Weights of a small GPT-style language model, trained from scratch on English Wikipedia.
Size: 10 layers, width 128, MLP 256 SwiGLU, vocabulary 4096.
Architecture: rotary positions, untied embeddings.
Training: a variant of Muon for these matrices, 82M tokens, 5001 steps.
Each number is 500 + 50 x the weight over its row's rms, rounded and kept within 0 to 999. Layers, rows and columns count from 0. Numbers have three digits each. The size before them is the row's rms in percent of the matrix's.

# layer 7 MLP gate, 256x128, rms 0.0762, rows 192-255, columns 64-95
104:493593434608607552411442456552413593458490446474481487468490515438544501523495478495469519516524
095:541483472534562428488502542497472502473424532599457475507426445487499506535501500472385362474476
085:420435431504501474550538484542433494431478446519433439530558520527531465504488451580492503313488
096:385497487487484512623420474458420492499545422539474444467464579489532525563441376441478551560482
096:396428482426455449562474597515541468498430462478525453452446514417522531493608536474436498546482
100:415471462501534523478580529456545468539482567543476379505499406528440469528488525477417548501467
099:506584488460529463494492432483488587508591547545486467451487569554455562529547468425559488401481
088:487379495619433460533498472556501497445628402507520550505454538439460566430496558487469511401470
109:461477463527560569506578484503433591421474434530408383478504509448483530517546509445501528413443
117:541549475502516524425481537481536479531555403544603415491567493492464493512520466504584443505587
099:550570516462500551564556576504513446423480413447499540437508426451500561470506518472481601537480
102:478657480582484567468580511565561515478442523403539497558448527519515440524432410466564547450470
098:472500463402504524569446558406463601525507510540487501463451556494472481505549518451519515429424
106:479549466456538509567563550475530472507581573604495531520463457443434592450631385495564501510417
090:442530477551530528451507444516486369540567475476463449576510539501368479429430452465432469449476
076:574504559412441452483584526484547495517555498433496495651637377547552494456483575442493508446565
098:544511481489543507587565549566489529560514484541427496498515460502461476421474412436550579529493
084:563504540540441557534545496418524534484529501537475486497501462483511547551468463480478476579493
098:488474571543564558544539603561469450551534422602477418389485434512471487452435463441526506517559
099:425512509584507578551481526567444464464561471515469471441424416421539541564504495440437553439422
108:486512435615439531517470574562520554524502443534518474592458504469484453499522373425452501473450
085:590577583576569415479489409587488530511460525575483545493464467457475534467481343500530469492521
101:501461507542543504549488598446492475414479485491490505510461476616496495499543491560439482600470
101:479384407522567449473541524501493542475520465594518484511514448518485464518455499520553480543495
105:552531461541582540535490564517523519477513482438445550575479530474436465469524556490492518348500
100:521576541425554524473554536481554396549551379513562455471524445430545462411463388549423590483565
106:553463524504488480467444525503551462528378519480437469505460441494519471442599489446502491497508
093:419525521583585448421576544515529530506534519573506586539543399549413440483608547507527526559471
095:431516582480462529445486576408507629554441451473484479543442496515423544481582451406493644473554
105:493477500467440456519539512526513514517516552571391518433529461424438498413463458374497493537505
084:490557411512440518424513483495441468433418471499496463583596455591472453458510436518534564520494
090:495533582416428445580507445498572426501418448574491520559365435452501543522506487518489436461515
105:407418508582447449462482393516456562378450441517584491499438464503496490502508494499479529549477
110:467442529530534487541474432530510530443586519629522536495516485392553573585552436480438499507500
098:560475496417430486488572500516518498521582475684421478563510492469564469507513497527601533504457
105:481577589461483522548554509511453543527480489508594441494463478542469530465531470468390527515465
098:482434499539451609481471446549491501473401521532460429441513402557492542486524541454520459477447
110:551507485596561488435446480482491589459566455563409551456477392518440436462408557455474508517561
116:488451521514569566534547455477491480573549536440448482463559488500549433470490650577454513564437
108:555447508554523505440510459499562558480506476527523464496436473447509438539393512529531481525484
097:465500539481611478477424530412491461495446543492491488458516366549521524480529553464435465486504
111:517507462514471417446473477520421461516485482444512480468501549485454481492481455434560604433575
084:483614490567551526531544571499533534479514479542509527497480529568498470524493507528449522498566
092:561422593550561528437461542405453497514491464490452440502481471618461533542496508457555504407466
098:430434500529461435571485526582459543439474426561586525516543498445572469351566433520550467492547
118:521478477472438508448489611442424581484418440524493481496555506495405543515501561443513519550488
104:550501585501566427573439524494562445526495548470531520474571564512467582561550454494488414592495
101:499565536621493462403466514490546529474463456539521547472567484532497550499467459583534501532480
108:536503441509449381495548451522541487486421469565484503430514443548526458459460530473537428514461
088:509501497542409401435546496405519500447627589470478505490431514571526474457554553457455500455484
089:565585505535492473482493482520548506506630568533521577493510559510443507410545545552543503563468
103:483420489504434430492545498464469487578455566485465528575458474556473561450402374519453453371461
118:419495533421541524542520599495508529495439451507542525558529411510494499475554418568552432529472
098:590530441551441579454528512461569496519432499555454454380479454392564500490488458522483533463467
104:511420457532413421473507470466565564574521476515528453535527405534431546517493481548396579472458
120:490444476511506563469534484550517451425473439538520544502539414471399486380480500589510471562540
110:519429438519426400512416523552420474553518445344549511464519508533439452454419539464447482529465
098:438467483559513460599525526526390568415474417514492546444546430461485503452557606520593412464536
083:411522483520527517613384575538470539555512476512511410475537536512509552464438452498483545552411
107:496557562518493491516516486446538568450396454491531511568480526435487536458509445429604473585476
103:464578482538502527529461608583572491568557347445452477499492490509511481541495456441541524525572
097:522545561475481474416520447544584538508454553474502509519493522501534492439503469466450550473570
097:509451397521629480492499448607458427606565491491574370518524507521490520514419525521480506537396
109:557540538500453527430519451560515435465537474433485487440498597568505495460638537518554518447430
# layer 7 MLP up, 256x128, rms 0.0759, rows 192-255, columns 64-95
103:520488520543566432391535454571491491500461510492470533559562585423483518526459492511437462494461
094:394477513448571555514454426515569428507465437522489488521471576529580484563478463565453513416591
092:534584554467412500540442528493572554467520517460462580543509535470526570563565488548531415552504
108:584554400501466552521466594611528503447549521567537497520555476515516502460536523551510453458493
098:437554412457474479523497546494506518481466458497440447474596480540531475431493549518397513510482
093:410410567553443512519492541435480535533495461575530449515448590560487487558468471590525530530477
104:522541449440553499496580389422489485474534526464483438514519643461501440576510603490565504445426
090:469461425514582526430568526495402484428532529583535407459458634449394514526447570560517531592510
099:552523448459454531474446516562471450564511581433510475453385473491479440527431498597502441470485
106:471541549501469506469533547567490478471464503479567431450519506411510512498566473353425477484520
106:458379537480516477450497585493588461459414486401429585529528488459489560483491450457524552506523
100:555562455568536533510518464433562559537457550424562453527459486481510481553578536502479524523417
102:447575408537612507611463533559521486496430491561549422547420506548530490513549469596536525537486
100:408468591649509529506527519539519573555423513508515501461536583562514425530385526454499531500602
091:518489525505470641501523567482510471425483485537522538418581430491499510547437500470483454512550
082:461380479536457564368571465494482467404456482454595599535569441429535501521546519488471401517542
102:445525597475547570545389527484510558570430574459538443515415522540457514570529513525566447477535
101:499372399522504529522586572526478546670488506476479560521559351540404506475540502471490508476471
105:500469496505525475532522499467595511495520527483578537617528575439509478552466488566515490440474
098:535526501464507400410531501524508470517552478451449575504521436520428478485523505497538492438559
103:486486531514473434422542595506528473545518601527552594542513568576495520503558555510500499553504
097:452377518580553377541502526493474480499462522445475552500513572491455445516526399569546523514515
096:504426476554537531524552460529518514526424526424478462438484470522501480523514444487491504436514
099:560530541519493467533572522443521463407521555480448507496516567491537493522463494494441443481542
104:505523483567558434583565523533480492541421440528494467518476468475565450498535448474490545520528
100:516510531592509469517434477475468537460588448497530541599575488430399486508499506460470465461402
104:427514512499386451476557479529505468497647463570606554518551493562461553486517449534432502547528
092:515543556477443414515589556499565504555479457569442524531515548442492568519475469547500458555431
097:533585497411532551526559544480572460503445525392512522478577517544534457563535410541455482603429
101:484469485569523561583493472482497553406428512631420489486458499499540465484497469466565465551449
088:511431459507497459498523504456499549526561470556549414422502479560450485562538393489406494530540
092:422561579465459535530571543471563501479573476531546460518534554469402516502542566535473553542524
107:509556472409509477522531534480516478579489534444549480481477543589561489598456520518469515478529
108:502482466543433524510497532504500581398562516449560534490553492554571494425509461547423498499419
100:448565518583512533456483446487519475519528592390547524447521534507476542527569504511489460489585
103:442459408441474420447443488488493484527458475556470529375486532467500536551485521556517508431475
102:400457497477484419532564500498511560539526400577518457572465492468464447531567512500491499430383
109:441547548547539492511441543417397478515535485412540516497485474567564548582492529532453415498503
112:453595490492529473541486551520520573460418465471456459459476432462542497489523540494535500417514
101:464516534479460487585530418492512426574499425547519456517505484502531480541617540527459515532459
097:468529459486523540536440499416573477578499587399434460495473488537446415510493483535495603507504
107:498506516510531486585589529551534551475497600589570491527424425480586582445545478459461515480555
098:423511577645435499552466539445526513501553508492549523426464586457444481355450483442448481471423
100:556536522521566475606536493519501589531559506452576477555538463581590561664589450535474488615449
100:427502583455526484509491498504456568581497578506510459548475603479559449559457499437493500465513
097:521530476492422501498494470393535462518466523515442592458459411480590497537423487524458483469399
101:465482500530496392594479581489511505491488388468537364501536544493539539427534541454473401503546
100:477422528543512565539525484464593516535639462539511471488498509512440458521524561586490601509426
105:590532472493586545523518486421520563445488519505608522476531489558435515552416503500443466525478
097:434505524535425465440461535457468495421578426563514520506491485449465491515620517537360525605475
090:507553456489592520374540377469523504490478438438500572499531522498480476577559558549506475495473
101:475468497520560474537535505535410452440556565525495532402487493447445539474480611494565538566484
116:438489468463554495544436489522513555516577410494421452456595373476553551408548480485516515529434
094:572506555472468464487405444515510400473462426575502522485572516514535526499452509464517558454427
100:492465477415579380578502443495496574465614523606521431516481522513542465433492506470452449501569
109:559556511534455430497459492549414550574573576422410420538497634529534514494470476450526488542527
104:471483513456464511549495488455480518539579562538535497542476500517480523531473440474587531480469
099:599575460461456521522424525515491515472423511483464375523519531505517448533546419515531539497486
093:531596486533525515434475541418591481509494540480481521541539573537420494463491510515514540556507
106:453453451435470462550507591464597355551511538513473545469487513539525594460504565556436579462448
098:486563450516567465547485514462479554450443470604499466468382484626527475401613551553416573436438
101:504435422475522559534565531469483461482502553574438454570437522563386450565534518529555489469453
106:488454520489531514449425439468566555403397488482458577452504606490466532415476480507477507408582
103:571595505522510497442498422552506513486558454438460465482588549545466523508522473497531476475556
# layer 7 MLP down (transposed), 256x128, rms 0.0656, rows 192-255, columns 64-95
101:552435541565426522418548494433471480536592403463500512454482486415515480498419377466546447545445
094:560500551529467526474510564600576536491435462491546437487541539461477402459536562507484552544437
096:504502440521469536462468359503477365511629458526463506548427396468495506420511447541520539548452
101:522490509546470546451541532483527480454458559534437570458546516477455461471621526551496513503508
103:577557512527478548439495548464522433488496527609461504520439503618557474563526545522506507465527
094:520489546438568529535444553546530458488568506474386485533547523565435467437465491509545486483596
105:575552524444555525488544479528483516503522565468522407551499556421487624486506539404523504558422
080:524568444450565386427570478376537541504391510477545492504475477507556462539571534489506536472550
102:452538540446478524485399505589482461544451640494500412558520466476439367504505514523469439568522
105:404530531474494472426527449510395462464397510471462417411484554535455527393480484469499567528449
103:514536441498474533552511499395568347452450489473531462535391527440509477446558418524486448587444
098:466452567566550540476340558462508525544528503488477429546472496428441476522435513548527476468552
107:504479472495495514515428570520460559476456466434548459538436542441431466494605586453516494542468
104:521493437482445518478458487531563531447506486483551432525543602429468487508445514618535436490544
091:445524502397554507484553493500502560596508411547440555419490554492496536521532535563547510440482
081:463445472603546528605521458543467521569571537528418411460439518538404500419542469546474548521501
100:455444527466486529503506456516490484561431421485518476596509552467484491439450443530489447463427
087:546528499443560481418529538427489516469438451443540524470594509485600509561503482536474511466450
098:524510520440473392405586502503485512511377423512539517523490546581532469543485538461519414484544
093:515523439522549451493435527472461427496456412499433404468521577566439527528468506542534422556487
102:487482475523496447462492585473633537434426489392518476515528473503497477571537511533516542524441
089:504453461462541477542456421470607555484439543467587552394616497507545505520463497514462446488442
103:497546566517552492446524503421535481576537597431447486480556515437415494558529452433492513486467
102:502483539428612547505548598431490586486459467629438508464534598445530466515470567540484530493533
110:612560435540466402454482563624507542534446492568594442551452495506466487515488533508504476521462
099:541482499426465478503505457489533614467475516518477546511475550469494528421553550464566461449461
104:552548487548461511445511569551471478539564506534557489531491440523533514446487476526426523528477
092:532535420439483369445560484421476486480537501481571543480491529484541487503555453469517394472505
096:490534559453512427440489550508550391451430487560472488421464484528522478544559545486580490466567
105:517552528505508545483544431551535515460487515567602411407473512466381520583539470503556486474470
092:498563485562488504515456501439509418596603603510550526581512487493491555441478518548510493558572
095:502525664520484566460403450529396514496508474505518415546443424485508480482486446538432431490463
109:476573430397445502502454513446484393455430488450460444435447488481514526508426441416483426495493
106:652569451454552457464553485503399562524536595451430545480562572382527470518331472450422521551440
100:479583464487447585523438502455433521548408498553506470493633541549505502518502439532456408539426
109:495505421463546471438454428470495539417571508421475580501531544465377476536501449411476531433465
100:593555533512454461505487548480581478417510499510524449490406533462496500526499479527674485500554
115:601575366517494540592439478470444492477541531485508491487514508429494494593478512545465422419561
110:462594513550498474544491488494439588424555572466486527553491525463466511498524521507502469414510
104:439513459433460509556510519530558526521444436470511457537495563466593398531537564557541514557505
101:451535544541450569482482547471446527485486569498491446506496479621516519546491527535566481433592
103:489432501535458516480550532531547447436458530590490469513410557533545468520506526505536499498559
084:553582475430518448490497525430526496437453473521595549494526496502534492580554555534517539509477
097:574542426463565563459503548404543476447521463450492556593417500511612564513572517538500482522511
090:493481497446503480492531550534536431484472515487576553541435532546459581658548554482489516413526
100:519514472540486432530501489361499517490477509508524481456604471410531462490401473519509504431522
099:482462481603446580454455548527477456499478496517533498542479440544583465499465600550438512498542
100:499460574542584525492503517494470452597598465499530479498451520468425513520458495425441566448515
108:588587471508540514469427472526508423455408441543588415493543530580411469544490444446525536621465
088:569533446440531489555496552454528565493456543469514527496520548472532488586487509536540527402590
085:503459543505569550572515500618528438550479524528494518478554434423442493426494526451475472408495
104:457396591591522522479433607536527476525563553498460521573514486481463441521470581454452588509464
113:473572520501510604511528533456469461515483499482475509570510475514486557479502566576495490505533
098:525540471521472579569599504521481498392510503534526490480490443438495539549510425482427534492533
102:533448536458466457499461535491506614409447507472559509475561521515501522502453544461543448486361
106:592584516547462466564549479492457511515511533444466446360461490522570537477549447481512506463473
111:549568584517559426532476507512558451496479513581436539530542448381559507604490581504490550554398
103:456505574536463398549519496497506568521507504546606504549463596506465570605532503371517478395433
082:521517472515527482459511448514550595493433503530511537513534467515577556512621521515579501446501
105:474462468477418472507517489585554374486535542539505532459442532448477475463424599462448567548483
108:522546404443535564531469531493501495484465486511531457439453523448502399510473533540391464517452
099:429415541504492511493454611457463489509545506456494459409393471514527548475461477517479502585451
100:519451513461478582548532604527409575587462454505493503431462499481594469371460436483431515556555
101:544536467437456574548484513497469363472475596469489472575538511450489495468458542542521499423495